python train.py --num_hidden_layers=16 --num_attention_heads=6 --num_key_value_heads=6 --head_dim=64 --intermediate_size=1536 --norm="layernorm" --norm_place="pre" --tie_word_embeddings=false --init_std_o=0.0 --optimizer="soap_variant" --beta1=0.95 --lr_head=0.00351 --final_lr_fraction=0.03 --doc_mask=true --train_tokens=578300000
Each number is 500 + 40 x the weight over the matrix's rms, rounded and kept within 0 to 999. Layers, rows and columns count from 0. Numbers have three digits each.

# layer 7 MLP up, 1536x384, rms 0.0831, rows 910-1016, columns 64-127
444522497540451477446493523508499496553556495515503497541476499458531467488509519516529532330500539477482521536494541549541524489473426556490468516469416463530500484451466524497499560480457548
511486489487503508547501479464526507528500522494491482507602525471503533494499499490510481499493504504509541481490556531505469491452465567448500562483550491503507506525517456512473484460488475
545536431542511476523493523449434493524551463550555534417516508487443489470490526529502462486463482517619467463480476526460480517466489538410449511375474531496471520507487580491495513457522436
503478487577434528534461544508474524496495533550454477485452550468514532510450478493574492501557493570580441492467466459482481449515509575566509414455500481494498476500610469629502516535528482
509547501447483423495489482458500549512376527484508484499504530438505517460442461506474454534440542468492511550480541477507404578479595501495555483501498496537515523525474474571385502514525480
526513526537466519480491535478505487516431502553514504438444498506487480481496526462508506422558544488483556477513498514526541482523511506551534518466559460500456459491477481533532473526407518
492466506545473565469463442471441495550524497458508450489440522489486520565559451492534485500427455523516588470555479477467534527535533536486498558492481466534483491513508498568476495434535490
520514582503460502526449498504517502493474505514503566548428489405451478515471469504469476481400549457386507511501518459488538509537432466520508512528419505574504512484596544536489535518544513
491465473478414537518490441571477531542500422473538501516478510547520536487452526474442403525524526459515494363470549507567514506453481466497488551491568550575408511538502611486423515535497452
455527476560516481496539513464472467491523499478467471488503434493504475473480542474491487424488510456554491487491521468583543501534567512466499462499465393510552503505518526558542488498514515
473524512499447515510481460503455552542509528537504453463437504468481504468467445470567515477527542479621536478473517470465478506440530475497466526533489488520464487515521498503526477549518493
466523474518514542509497515525524456536412525487480526506506529507566463528476509422484504497507537507550489554459468542548474445478520548485491477539522560428452525473459477510537520506547548
478490416500524458574443474537427363536508552492539460536471524578563488462478488552470518540436513495495498525558484614462512534447576459531457471493575472495521426536490579522457501523454559
489507484445517529466466498519439527462436391509426524488455461519482511489497435522517573482472457508571596443488492458523494455401533473463507442411464536531546523426518451538469486546506515
467507524616475517514573527472535510493528470500485473490528588405596485521540495530567451507565480528487545507548512514350484471508509509507514564585368527469492514492504548433421508500547504
484475491482506453456497506495508540592528511527453565631524535526476573596443454460492517431547469533554499492537507520423531545541495499492547528406536490489480520472457530507491541522499416
560533537472541555507469563459460527484491474557491488523481525520513493446548494519537505524521516564576483491524470519481480505500530445479491491498463498493491492491498465501459509471490459
482411511574503467471456444517453474449541434481452508439500531471445542480504530475462467464446432530584425535484612509507459571475495511500552537488494513496490558497484469402499533634548503
459478442482521508510516566495532527508459493451475475482555578537522491500538512463515572493474491538463471618547527587525601585550466465458440505462516456510502394537497390475600473478465512
525530506471487549534501507500484569499486508509420494476495530501503532508497469538554407473518505508491462504554456517474406488435488486516489487479490468563510450529479552526474484525469491
491497506556411500458511499474416554433495490555536503493501470470472494536485504446473545492496499489529448561577486493504462483515515484446404422557477465519536459566407484482486521469438541
522500490491507496528543459570464435525462460449505551529515536454474489478562562502514490490493546464529502500555510481570558440453543480517472500517549515448554408499552528529472552518562450
437395486443535400501502504497441528541448515506509505459495442602500462544463475541403420425556437519455474577512532489531489482540431494524557481502606497497518491487518517525552496549531479
510491477525454487471458463509487505460509477485510580429586520532491450469476483502511508526477439460498461499516477522510469478517517517514481484476556515554428447464490495494491511580451547
462421509553510564479595451445494487518458587453518489470565496489455503478473581555487500512498631489517445486544503486554560584484464525487538455520514511514507521381462470472431514547593509
433479485442549501537505546472505499480539466522497478545605451444475527520468521540508409548438535585502467525501505508543544437537469518538522602466473461467541583534484498499545509495441508
508462480445485469532496562470474408529492474499474569550474512472575486453598574559543573579458422394451430526518555475502475562503556533435530457455587405458525548594474508536457502551563471
518492545437518488497480462471524397522480511476531428417487602480542438482456512533501517471509538517555437532522456492443432504436442491462458479543473491563479516538458510514562469486530531
506521563439555507446505478496463533479515501527484539426523531436547509504464438498498501405620444561493397446516502437481481507490504494510532522452530507544503449519504509539482506484569484
480492431476472531482557458519463501560538486469363567575410622473438490509465520551532554517576437399517398487540437518441525467466400426545556557566588513523611447521556494500502474561574573
499480545492526502508573453487423535481502526500479575541415463475506502516472498480551494519537469525524474468475450519493449504538500479515504565489477442441524515524503515537485485505498506
543495555442454505445556554505466408544550463476553482527538505446436465501486510525444542513543471515566499475443575500457482531493404440520441497504466576541510424524523500523470490540524568
431517499467500479552499495453480497585490433483507549524489493524456494492514501493494512485466485504492520459533541470505513472472520524514469487503517470496545490505465481492476530487525481
518475525515501495520511521492467506519569460539500500475530507555504590503471509510488560421446479492577482524458525547519445505431507549551473488455481528537505477496490443522488554529491506
466453421566517462468473492431426551496500454471480489455467508469525524361513455508514502474524426523536494536507477514487496483465424550475503484514470536524523535598440509508521481408503500
494557548463443541511492477515469550471531458635519524478521405395489501481473535465569531468502524479479484471500526477528450469459560535523436476428485515452530557529615478464548444533540509
542462505497515529474500536525478524489523527555439458414509472498555535465464467494559471501517475587498507496496453506478420514569568536513471469532532487476491505519482500516437411511406490
490471481445454433520431513535527516508507462464535543516558510487552483455492533528517502501504476513515554530471556539496511514498506475485492526535462491523469542513447505544487503511474576
448490529449524423508527444524511464533594490580405515463498407491475501435503502546498530537467485568505516487545511542508467510475481448551540486524478559487471513457427552513441561543491487
574477530539485547426498461499463516473509498506530525506488576456466601465533473504458455460478515478533428499466561508479490509486513597455464475465460506513557472454493489419527485577538490
554436508508519475521469510528459505530482478496519452456503462473475578480530514480525602468486519490421428460503515561517532473483492482533459508436514506552512483579473501527520563575461574
522427468489465421559532480521477492484552470553514490531453425520484513571495538503552514432492536515525487550502524501466500475539564523517435540411565477473448454532506460427453463500499446
473463499530508532450507528494512472507573510513533473442496481451493554484455520444544517500429552484476500563513549479522468552413432502482424514500489481572416474531450485461470453449497563
488536505488476483458524522465478483491482409517522449508560526533466492471452488490436523442468463497494508502534483484508467508556493520523475508509468465495465453482505472504469529490494511
464514495520517474512495511543482506482512485502450521543457563500477453516460506540533465491530492489479485481502519545471557499512506470523479464509456472484505445463519492457531475488515489
550425542547463531484458498455449420533496531496413493533605544489494524512468434527458525454500527550457425552548561522526462497505520493563514517508479511514462458509508450495545480474536425
485510512514550464497479433443504515518541489486535459487514516495516509435522418532563548506531493568581489483463481424486455495455517566458566482461522507508486512477459547411524468510485492
435479474462470463520534488520442455519487476331510449435502469466508558489471464492493528503454472483542536559547512516537456476515463532577416501524467480466548531505484449516538458532509520
458570446414545500453508432473486484474486508589534451493513499487447480522485452484492463472516537482448477491541412507546486490484503468503425495549529504509534517558466534494486497469485506
489557502519490526460472517503506517514533465512484517513519519536449550445517511490477539429413457478479469629488466463520474487476506541555524491480448482494578525485460443521490521606457492
526460486469526463504589524424538482519538477414541522488500538431528465433539537498433451481471434490574429454515485481567435552518477527476523544462549472497464540472488496525545492485436561
549466511573505445510457535503514425551520443520456605446507521540538543449465521540467493515481517597564509481489480472544522513439518528435522442526485548547499513515490482479494482508442455
456460493517496494430504477534514514479498471465413527488534554470494453424471494536532457416505467608537514504489462511492503458525550534470524468540524458531558542506413526490529518453474508
535452517579443470561472511475552498472557474457537470465556492606478503463572482522511517525558527506495522477553498462551479449431469496494517455451491530557555547590528477539475462496504463
519492462417463488498475508474529500474481508521540515514465480486497482492511517510533494490467493541478480496502530459534477443574510462466459509484510486531527533539451511493463475490520577
486490498512488431550479513446504551469512543452416511505487458498502483497465507453538488482482501511551551494528490492549529511470508537461505437509471444499555490504493562493467451522527493
527484493539483464462430506454469524473561496479512613529527561507598501470463566542533512532546488494492481483516482502519473487459505516515480496463517477566474453547442450488520495535504478
563424501556480466495504500433478500558442424489492521538465498469409524526516543396578523520423504498513487520466494513481514528452530527442471522536456496546563505459571562518510564528510503
544426566454467460479473553483478468454581467487376535481487490502529445449481473479503507480499477447501524459497418442505462423513492582517415559431452440544529546493475457471489510534451474
482405489588507476497541578527440561493436479547473406421564453412515534463487543414530529524467455555467492472417436446479511484482440366395448516531596477426531458486428470478525509457518555
504498469504534525529498522511498463526463536517519527429547518448472455522451496484516516492507504468564460503472482503516530484566481523508470459500510477495486470523531480483472549483512489
494502489535472449540540533464503533505474461496448477478415458488510468493478484428517542533490616493484513442542523492439439511506507506531496453448557451551461542505448540517526509503481553
535471476493536501483460505523571519505538468543468526477473491484492497477456491488530483491496506485478477481505480493494531490518543530533501458453510496473455535523453496559518481481372520
519495557489549487546449505487526468539427506583438537488516438479518425568485527439488534482473468523539495532553491505478464494511526548546470425483511529561460469447546492481513528506505513
483493510553582558483486551523467530492439446527648524513519503482439417496434471505563440462522498541419388547480525504470541466539487532487503540489531552467514446447452529526454511516515443
507538448494473516539515510524496536510494477613480603543486514506519481499460473502441508479528510493490522479439502476492476438463538577594496481465532530528510480517566501487514552513510451
492506566497482452456532536435594534522473531500463521457565546439489437560545470533543482496518574479483437525550529574474463509429517413481449483561446487462507501443506523466455508561502513
463466479524519524503550529521512451517527505468533463516457506453530445506533531547504501562459485476468445491485517537449516464474443493488512514499536486419478476478529492540515480478523484
429508473435538453557444459622449509540459496512512477403536476485494451527471483443510521510505571509480561475406528556518443565505533529472461451505509488437459478517506487491525488532422447
499523521455551507515536523447482503540484453535510471467429497507506525505462509465496461507518481464427526552463464503485463435491504498518493488586578533508516488450423502537399495470503541
478403440494557536561434450549531479481552560525506548540519468519468499450554442450536474467499534478555545422478560467570470522501404446457501455498481443519505508549511447425533480582469470
527487429516461505521509503423517440511511512487503538512552566530488546509468416478518447546514441505545546434477456518535474491508529540557558492536514499584531490456449467493529556527568465
472410473547465456479513584539452446513568488549528440461455478482524514502512486472542418468558511498487419540505536507469524497518520486451459543422478519543535462519525517449473544469519522
495550511501545418503460481464475515482455465527517493442557436534437537470451449484479576443535516483618529529444525577518512484469496503527503482484479530488453578441477468511525517439626418
481519534508554473496515585466419481559569497465530501558550537479493532475484569526533456510519486451500487526460427451455488459554486497474440506523503481532495520500471381553490468532484534
418443491487487491413525479571498480470501501553481471552481531536507561431455572456515496470507612420513573495524456529428511522467567446444538539546541533593523480511449421521467509490556544
525410503547445439525498414548447507542527541511509495579498484503506375532634574526536493495491505379533472481447484455496465442463470456510436423559536424523422545544473566484365563654446416
512483498486510443453468425516565507480499484571462407519464496477491493582474426530413515546475471465497477445481523469518501435451493498447524466486474466530491450482504528501465522478525572
516448506532492463470481598519500505500439483545513537412558457532502574479505541501466532515519484468492547548472487498430506500500467515493509549436471488500485540599538514476406479496527353
473441506529487459460500441430414503507463535561468525485454498464467478465469498496466539448522512484480437505528490471502528488534516507508523539449486489510558464456510513544504541504502510
478456507551476490480591497483489565450444518498525476516491594507484551482507530485500428486535526431485518519516518548475481479544501437508505521496469450464531498524473520509487470529498533
415516523472498446588544508529544468503516524540478502538500471488433450497492439470514446514598528516395462518516475468434478513542524512520499560509495504521503497508523539504492578452455492
490495502523461445510508491427519541516494482500497482460511523475493507470494523487525472469545503527480486523522466490487565503485459540471506538522578470495530456512527563483489527559516496
533428610499468500543487438459425472513473464605529507508521514491464443529474529459495471504508524481548557511592473501574511507468529471509469439539559576513514540460512400552533539454458642
513484454508488519552449476479514535522525483523456467483524504405474458561496486412468443512518502511498543474396525446477494470528498531502502488573526419487516514531518473461505493455450547
452561477517483472620461587482470525481554427515451580407529523497515504549432481461566530515452455525569486591462483484516452475495573447435495457504498521515494522512461531484441478503470538
431497468519494497534466514581506529589469502466512527506415520500536478477339566442453479478528522553488505423519569423482513496527532574550556480498485544551527472483424456517440473520505554
530491471465530466498513548541499443573468427472464496411512458550453501506476556404543422494479479504453406532543590531485489513466544389500451548484513482482546524453504508527472443472528554
446522577512471543577488517522506496577423462480501514403550477513488524482504476449536525411507470446489479526477474507468479538486492447513457475424546516492509539473516515470487460529464464
570522481491511540546514477510498420459524470518475457479551601518537533480521492565487525391474533524443518502478478555497509480459538471592489501497475520488507504517524499503493526561488570
488535433495461402492489458477447547494481434513488608519479510475442471448486482474597424442489433488531572435437468463443494470484520435482429511503496468466490531473473495472565451445494548
497475478514422456513479553513498527506548541467550532564517510460539513514469508507556513480555526543492496485544517527500527475538506540500475546483507463558524497442520476473479485481536541
590485454521518496437529474484494457491521499508558507523528523444507562515456480520548534497541572482429432517491481487574490391506474462513481521481499555452538536511524483469490477448501474
543478454457444465498525562481480465394567460468467571519438550611458498532496470489501592504521562598543447515549557515425536560485485518492488491387386512475453482525494478502473522507525494
450523500501557502562510505477434599464554507555496461534494494493454497535508432429496465508478443566531492530442536502513483522507546428482486497442492538483471458449514555436550553459501454
448488463524432508613493526541442533496510428494539430500533480505485559483487482485597502467469483542517536519451486488529526496452522512539532461465479567475446477459498520526532477464553491
496446500492482457521454516534479523490512474477444467542450596457544550535517442512516483516467482523521519474496544513514519538464523545522512515445505543487532513534497511496519483531501505
480489537492497445434499508498457477469467458548483522532463537541471482467490443521479513494512561482471543489503563464500508460462478503572464508504506454577550497496460473466529533526533492
479411605529510508538529507528489553413483473529488511432448529510582486517459510499500551540513436454520444534461566565426536539510493583445497493504408488571535492522551561412589453480482591
484489450467500553503439484488461451502527488479502427550469499557504485454470488492519531488558530473521520479523516551481435508471516586525426494533531439572548452576575520491502448487456452
507451525434429467548510491484532451477444483592504488430502541480514463505509489569471499478498490465485540523510500511515484487525463515480467529474484446437485481493493524471494574512526451
524404528462523411435476475505529529427504526458467436595492574453458499551532449501540430441533534444446523516480481471490561464487483486468537547468494517538490438541485520564512544535536484
525556469526540488479477475526483377463448486511427514521504509507483543474433536511492403432491486453511415600521519602585478479489496572462442514432545494525563578459494504486459520566494534
418484476485475430435465545490481452476570504506441480527529492460488566472436479479517486453467453544489548527547545526514489529464426518437522459598539511487471543475455568538451504499491452
527527490509513481499532515515485494485467520479457501504508514414463479496478511532494532484458448527425471463490516495514546468507474524501476496524545462443518452491517444497471451446517557
482439454541469472618518438495514496517496482472500475535486515507529486509432509495536481538525483485496428581434480518502530530528486528531561454466500550493417512512469481525488415570514533
490541546547518477551480510530484471500408523489471488543513474481482503482490405532542434523513432470516446469446539454483535475381494536505526471484441451476531483510468530510457450513496502
# layer 7 MLP down (transposed), 1536x384, rms 0.0859, rows 910-1016, columns 64-127
431572526499525545520409574549509492475528471543436552494539559487475498503558492531483562587521540512521472410485420586524561422551533426485502471432518443429401569524531509506436483506518544
557542540524543454493520499515497524490509513454551496482474489512417456531505507449533536513513535468460482501521517512535515470567518529521513460554525527521445494490468510527512517541524465
520478514482552552466496513454510474486548555475406555405394566502443519462485508414477532528494501480534495455551507541542487506496558561561554552518453502536506491535512395441455473522511564
489496557543448488504544475507510465530481565500447365486666544563420535477479485485497519532547384565511415600537480457513578453531544543472514478497585521420527462513449428445489471528462504
431545600509465429387453449506571514490447513446539514451534507529526506544528479497462496544482489535495478534477471491562520531528454483540530507457519491521510487513478478453553586501569515
457507479521486537532488525482477495500536533456553577544518473495502500467509447531487450534523430453475493458462537482471534489478554514446475477483467497556533474511483504538511541480528458
535515559493461396546499550559572487503442503532525564565571476519403455455458597450505491475542518435475417552459490483484492492505454517490541452490565497553531534535491434481570493500540499
509491485408543540417539463458545472438530454518509432426476432517409529507419509389464494552494558475600515484466491473505423517590570481476498459507457402631536482503520493536531503449490488
540502471490471523485581550528539450548462495495480555501515450498490496520461512497523442517499442507484457548511580497503504426519544530558529570542534454465522501480499457450516528505518406
522460483469528527541495461550527564503527515450544532494488538443453517515529491475498482569470502506430524470476452487450524515480540488497507471484519538488460490523464470494479517470505455
486533463536547511530484536506522547451518468501530452509529395487520494518549575522480523470507495488500517444479457426570490449537449526511554537517479483488471495505469486507461570503436427
465460519501499508460451463546503498518469482476502495486467500485543508571515511520563530550494507514496648462535430464477505514562565493489535578495512509482520485527525543492499490505407485
495438557520541617494560477510600460478486468477457431442515498494468508550472479483467508429538515484504504489485535513519518523498547503525522510475492487427539541500453500454503492478497453
514498450517523636456498495466501501470491509467442429549492505561462545446508429523507514466481460566511576454430420564520481526480513500496538490504518453544480473498583457422498486507469451
426490545457564503484518487459473525519538487507516511483601470527454499515489486430457536468443506470526520478476513559484497524498475477537538469552484537530473520497517478571482527509505521
484450565514504562523535519498517499490446518553446501466501529558362444518554587479481498480493544460426486505508478535547511473539503611428413505516553498425462496507515489532507502475515493
483438472524451371508518516506502500512512508487525514494539500516468557546534527506480467457491482448518525531484506487503498531514498530513550495552547527539550536488443461541489530512478509
473457494359457443543533521481569429559428599532463494510455528483355547505544611474570529517519502489492483407468504468548568525591516470489547518558527527498552553449536454437508543555533429
474513543563526555449552466454509470511517503519473496528533546518458490538496527449463406438486512499471461415504477515540547501412496529528493568491558442505505419435585507487471461519529521
500527567515537491532472502519482498427532520457643484491514511519435540509499517492453515530524488572478494510438452429532590516479507533370498534494508485525517529509499449493560529535581525
563557438425542520541488499541530470572478544490529516511486469515439516552521479527462521539543525497499518475425605529516456461422479540551539505515430517485429496539536548479476483561477466
464496507420477551481468470598502478446518402424459586463535473592477527479493486579511437511586564495512481628486463516531509533488485499557530466522507490559547497486386491503483461536506544
461529470499536523538517479515492538484525550494451466492485491488655526473508490463519563520515457503543545428532518535517500487500533505520525540438473480483497475507571498494463485453492503
507511561491507469503538478495489502479499491574581469520478452533417472513434505474538544513548548459547482496514466441492438449514467555473531587481486507528505489504518516496485482528473508
513485400545517520503548434580509417475435567530541500575492517511378491431501540452472500516478547511497472471492484543500449503460518481557483513481497530492478459581544550504414556560416476
475507584564558574503455486514477513470493523454440533450529430538548489615480491506530585467488509571509514516436576557532503482531416576528456499473493507541580503494511511500525526569468466
500530496464484526469485510503465513497482463518542504479501521524840501509498494484484505490509520489486470486484506508500487447478481510511535515529501498469502530477513523502447479430516508
512496495536461486480578531569512506510509481499488529470526498483456490536466465479483494484509491465485551485414545514460527503468481484549454475476493507524583507472510470443517467544507439
471550444503578594458533468493486536546503441602493452575531445524525454535474527497538457433494554548559544520535478472507477594489500466421563483524507485540479500506460487459556479524519493
555467463461375547449497439525427622453457385477636478488453492507377470534483526513512602506507508511519410497476406414542552488530526478572498458458583519454487529484519489561515473488440565
545468498451491473545472530526546536420509464515595475510503474523542488520562498471439479527540515532565505527482481484556523530451579562533498559488465486603442510553529533521475467525475549
494517442473580567505488544522484494519572509525524539479552531498503418504517495505510483486474488513533534501505527551427533534517534454472518479462483467493488538561461383487511544429448529
500525522454512516490434534528518504517500511561478506492567531469425512520543580458527457532553533430518409534543487495472499524454527480528498473453511505535538521537461505488508543529519501
520425485480515508522453508552549464461521583541447579485462461511409423530509575495499568497456528435421471563461500515458491546519495506581531526488472493561593497503590543503446497529397500
493579553438492512595440481486485472450424536479496597514547513582481499540461521488631549507467430573461427524460504502522558487524549486570482557495503473489549541519490529557477502503499500
522448436549491483486574528535457501462610428483525490476528503481365478504461531535542491575522566483450475563545495488471534486479485458524495502489494546478457496390499540480534522540485400
549525508497446495499502506510534459526468434443515541499460492484509504519516543520424491483517502455538593563457454513522591522463514452480495491531505511506504451518490482520538467535560504
392492525477506499509506535555518529494520467527517437443544496469480482533462511477454509495479457496533484470450451541539456460489589477500520505533521443409548490498555501479519591567535430
507486516499495530480510410455499511522424522467472490461467559534479497546446552488533497449488555568517531483515514548512496541504522578548495473536553549556482473559477489488529425535538556
469467522488577434529463509533503424494476514483541528532537517534446489515562498486496444517449516514420480497591474516493465540497508493494462495530545461513442471473404433446526593458520460
520505465514517516533512494494501544516524510486490498451532517471465493488467493459455527524508533549474557527484547473510473532489523477427504515487517537465460514465469543508508484507484445
455589511495500517452408485493496468499497535469402513537527554470444492543518473508549526517524481443485516484453480485484537563555494501484556482492468528517519540472514468502468506496470554
539492493510538563536513490470511591541439520535508374517550491500543457487475483586511522463544483461542543457534501507479456425600475485521460543505521515529503535480464567478476448510495452
535529507519485465484561493574516516480445490465591534451496469433509513488531503501486496495497531499502521525522424470510515552520527520483526443510463522493411482539525526480486540593491470
512532496528512477561499478478479544499529523514520487423547456468500469524484468469475521503482464477474533509538546442565463497488560533483541538471484576487522509512492489489491506506501455
459490492520516488498532548562501510535429447428501411512565491479438544548547487493477565407546424455548543593527500472506495478501493508380572483455455494570549493499553470507536456468505521
425496521533518497483535530561463528509489561461469504499518473464516491549482573526460496541465496483462551519443555549504441482467480463534468486485459536516501513478589457531483463538428529
470424452506500507510455519424522524457514434545528519462533527476395464539568459502483533498604494500391497471437502456498467455580609585438552518499456538497541522471450478522482515616519524
507458577570418535550464524508494553512483489483481523462466535548487516467497533548519543592474480477529543465527533465519481555499499521540522476487425472526456484506583443455535492521475457
467446545465478425547516481503526511509477570496550496495506461546511448488435518619445469622518520456535490484515526501552446513538493550492515500461482495526433510509491527474482514543513498
487523517492442497514491549510522548492462518542493485460559467471453584508561464525488476520422548464469532439501477514488478472507504511456452395487527531568539463526509521444476481497447511
418518499439499586480504527473443548444461549525511434531558443539521515551503471433487456520487481471576561533492432464484530453485432536466414459523485509534513461492506524426472475507564571
572527477513493496502489503511513530534508526547465531529515476488356518532565511455539522502456554449491479565532460455498551478505531483431476578463499553548496569547492479521484482464542554
451469577455553501452497481599517514468439433500484467523476456493461520552542484555433432450494580427506440500577456517477558519459603511515519514504536497440463500503402451483498564470445528
439482530562500510514513431537477514537501495490553453475505472489515521482463519548525453552480493484525603538522469453536485506471509481491565502561498500495463477465468523485560475529477450
477576544503466487517500496516541474474487535461444503471525609467476489472581614509455541545471452421490438497510513487456504510445451510540470480454490522491539468501545508499456480504433484
517481504490510514538457479510505520540500531441465475496505458501443523501502481481405528465567512497518413498483484502491540429552486474515517536508504590461559528548540473508530512562537470
549492528467502508505506424535544522508501553511449501497515503520361478499576465501443511535537446475520529482503553561462475446482511444451487492426505494529512520515549514462497504524520455
506445432494484503451477515483511504566463503465418471539463536536471483487522548404448443490450513523494537483611568462434538533577470544528555518457464424514536468471532555469505445527489424
498469530511433535448506536446487488486544559577513496443533582471410580487498529545546488501455542572576524501531466455493528465548497512494342494548424506512494403465522592568450462573464555
473524562459510508508506474542506496481506467442473500498480497460543516415524467474531440510532528478541543536524481410528443505525520470501514464460450450504496487513523552500478430531523497
478520434467565608426523490465535481514457516523463435501487473447474528552569454435470524533525522472559520483560455565481460497491482472515469487515454507489467432477511405485526480526481463
495441524486499507499538505496518404498580475477508458536450522493523463535453433555504507492473587472549505566439424503512446537472540510486525451501474469435399505518441493500543491418544469
502541521577480532532510499525461483517559556511510435485507555530455563482517523453483479501503614476465525505470485512604531468527508613588578492575500517494462500541454471409436541487461474
515535550421474484478591492492484527459461510539581482501473503531635475449508553453498500541504511474593554473516542512455533550520559472532535521490464463466492519499439498488478487460499531
453564425564509483468479514491444445517449455490474524520454468476473512486497476575558451454439478570582500619488536510545529518473439469441510458564443504432507529459509533496494453547447497
518452520512415398484415540504503550480429588408552568527495515546497481525493516602473567529501448518530498400512546500412515478516492512480530579523466480535539494519435513498492512488530439
502541538489521412545514447474474514480512527514571527526477473555501552486467468540539506427475530479508523520467505542504479474550478518538475517493536518491471497512535513465499492518519501
518496478538507549462608598493498546559518468480506528557506539465511529522533509518503518506547425509492452519566469492515555465478452446482491564496517432502514444519519492508477486482524511
520425499491560494431490542504552533546483479500447539547520487516541483522530511568484585528545473430489485518491526490499499506517514506366474485521472520509469587557501566516471472481525479
491519488479516520497556434409503530516463533494506435485539564474470435468542523458477524492421598560526533510478430468566530410547487486481569498562474437597457544514543437494507535513432551
461504573457563534508583518533489556547434486502533463482466457523468423459487545488532485538488513509494453535481533537502510460557546450485457506457469509538537439500554483554470458470513520
540464558563424478514506458488537468474493539489455507526427548520364486556506602474521565514445572528405545515568428580516509546503516524477517464522474515551455489466461412506551497512472508
480541489534420541523483486518551486510528480527487535462531501466527593548528447530517594540489446467494424476504550556501543449430523548447442473486467548579402512498522402503490522490553526
452528500502463556547453505552475495525455437591515491468497541517541520514545532471434515466470427479541491505513515516518489505534492600543498508496560491488484451470469481582496512491535524
452459556398430525451428557523524534510457454455489446543476461503527478542544532441448455468531620523549491520532427562455577478498443554572475458534512526501443470437520490525501495471502514
464493539527523493487482500501451490551500498506536484598481485499507446526621507533502508520459513503521468478485516466507466468422464475486482487541515427551423561457494547506470542542493480
458480489517549557420488510522520469484526519497479534497512431523557504562466492525511524546494494480479476609464524471481500495562491521543482483527589563474486492546469494474524503458473519
508499487499481497477494478505460445522471467475353469538447567510494491489466533480535538460529513558506491535533506505500450482517503487486551478520544444467526530418455505488576486443474450
424503483469573518482536503523471506546488496422529498487483464522447521506482526502473445507506501545508520514467426462535491435486513454488526539412474552493431476482583498451486464556497474
543509495531519527500466555518634517407493531460510499468539468465454505516458375496467454387493427484484473497511466540511497515453424524536473511500501465483492577456516476488509472512530453
533525550426492461470524467431513535495503498545495502505468445461450490542510544489493475506398472519577559478518468479504518476476473571564490470536468498516479513439495457463462479510540516
468536496546515515515488511505545521467513590555553565483463520549527521478526553470468533538491565459540518489412463546580478525531491467507440476480460478476484539527529487479481421502534498
525468563491562480472539499528606560476491434476505432591519439465465489569443446537409480328504553534519509545550477462542538556432472551454563468509546428543419488514453553519539557483526573
482541562443497503494513459486486594504488495466508475539526507536469468457492485523438431479457503507553471469535532490458469564467495479501533528469519590530482460427456493535571455566557492
493522502472451518489476517572459438467454507442455514497486492520486501550593511518443544531633565505481533430553546517465567418481506495511482533494488450503529488562477448497538577527467476
560434498554477540416456448486501464488538492506488483492480509524514494494501452541455457499526463475490440437449494611535493487510569490492510513426535468507414504484487519524492493475522485
466485564530510534552528467522512534447457551511443432613534419470441520503428549513430479516489462469530521392458493541456478468512460424554581513481499513520588539496459546476423465564435501
495603466553480570489437484488498481468451531489494499435450527508466491496516493470551493519539492522477542514415527462529495516461515548449507478430555548462534410501429470509430466421496573
520465519488498471564515512497434505551490464522508536491459499442519505482565555535501478499584508467503446528515512508483535494533510492402583502516498513507410516488468540539461481480492460
468516497457537498506531458546578565538574476502461386528500524424392566528533515534431507464544531497513486424517507543532455479550562448456563516533520475508551477495477451493521494467511507
469482497498548526466474494514507539526533449535594465483502469483556522497492524485466423522473534457519520483483445479474501486533539450487524454480482517477510472533536497543514489462533410
486511465528536506549417574499479442591455525507485504480481459543533480466481539501471496424457491477527474509512534528406505490502488456485488535499499492497484521497398461639473420452549586
530565560571521597469512472483498504461490519500516559522527581454516509549541530552510416516471531450483550447520487503451505570497517515521489470517580529509491447470481499503470491555527505
499467533488494491447486429545476512480443560461563493462493488583585448492501462525567517513487488514510435401525505522559529466500540490487534525512488477531508542524438520461503484543485507
542491525466549428470506504433603463509492540507538466466444491478489475502515581480467502573500464460477534498509564478499519493526519517457471471492527507519532485528487542490548526559444502
414557525532519498598484533499514523519526539525433542489456458481445499478499508497512523510552471492488545516554520482529495533533544541527553470591536511549466475469513500447495442481483467
508495510497515512522502507498512473482458543499556519510576429482507539424526495516503486510501550523513477441469502532557611522500462545527596524493512448554590522562628541518448526466439519
466505497499465528505525486547523538394527463511550480493519477532580460548498512623507485516487493486471511596509492566478470420466440532513476556535351463535537541496543542478509453554445485
528530527521574569505507475429456471507462500444421486497522555514521501496494388524462453467470487468471435429513481541532504493467512500478487526497534487527431540434448500447511426406533453
488485520507486504470505530577472473458466526491490492507523516540436595416547516496466449490480520447433445485506495489535559539499586579569489483526443524574531512511458452545524466537481508
436564439464445573535523565526504488556443507507591548509559424512471481455495533460526533490480550519535535510499485411527492514538481478447539508527559500479485529447491516478489497549542485
503564460476473470529499539511481392510464466484575551568554650499510504593503599523472480460479512554483374585623466495544503457505459534369451441501567554479511468441462465540475503543604557
525478477505551553509444511464505562497546560505490502513610503518481541543504481492440519500526548494531458491439417522559499450460521586500475477473480547507555520492488448576476439588515513
515507400525445506537550533533494510477510487527543463512483548470441522515529568480509503580471491483516518541507453482544450429503495390481476575583531497498461519512593545534502488474513492
446486518513449494539529562487540504499510469475465526482525460525476475541506464530550482515422491480479466533552499527497469580488517511422524559507500509538414479533528541505520487495534519
502512491498484540492511501528457479504505544473411444591517467490459507465561478585423449482548565484512516533482474507523528549547502442554482516504475478509499513513568463431516578572501485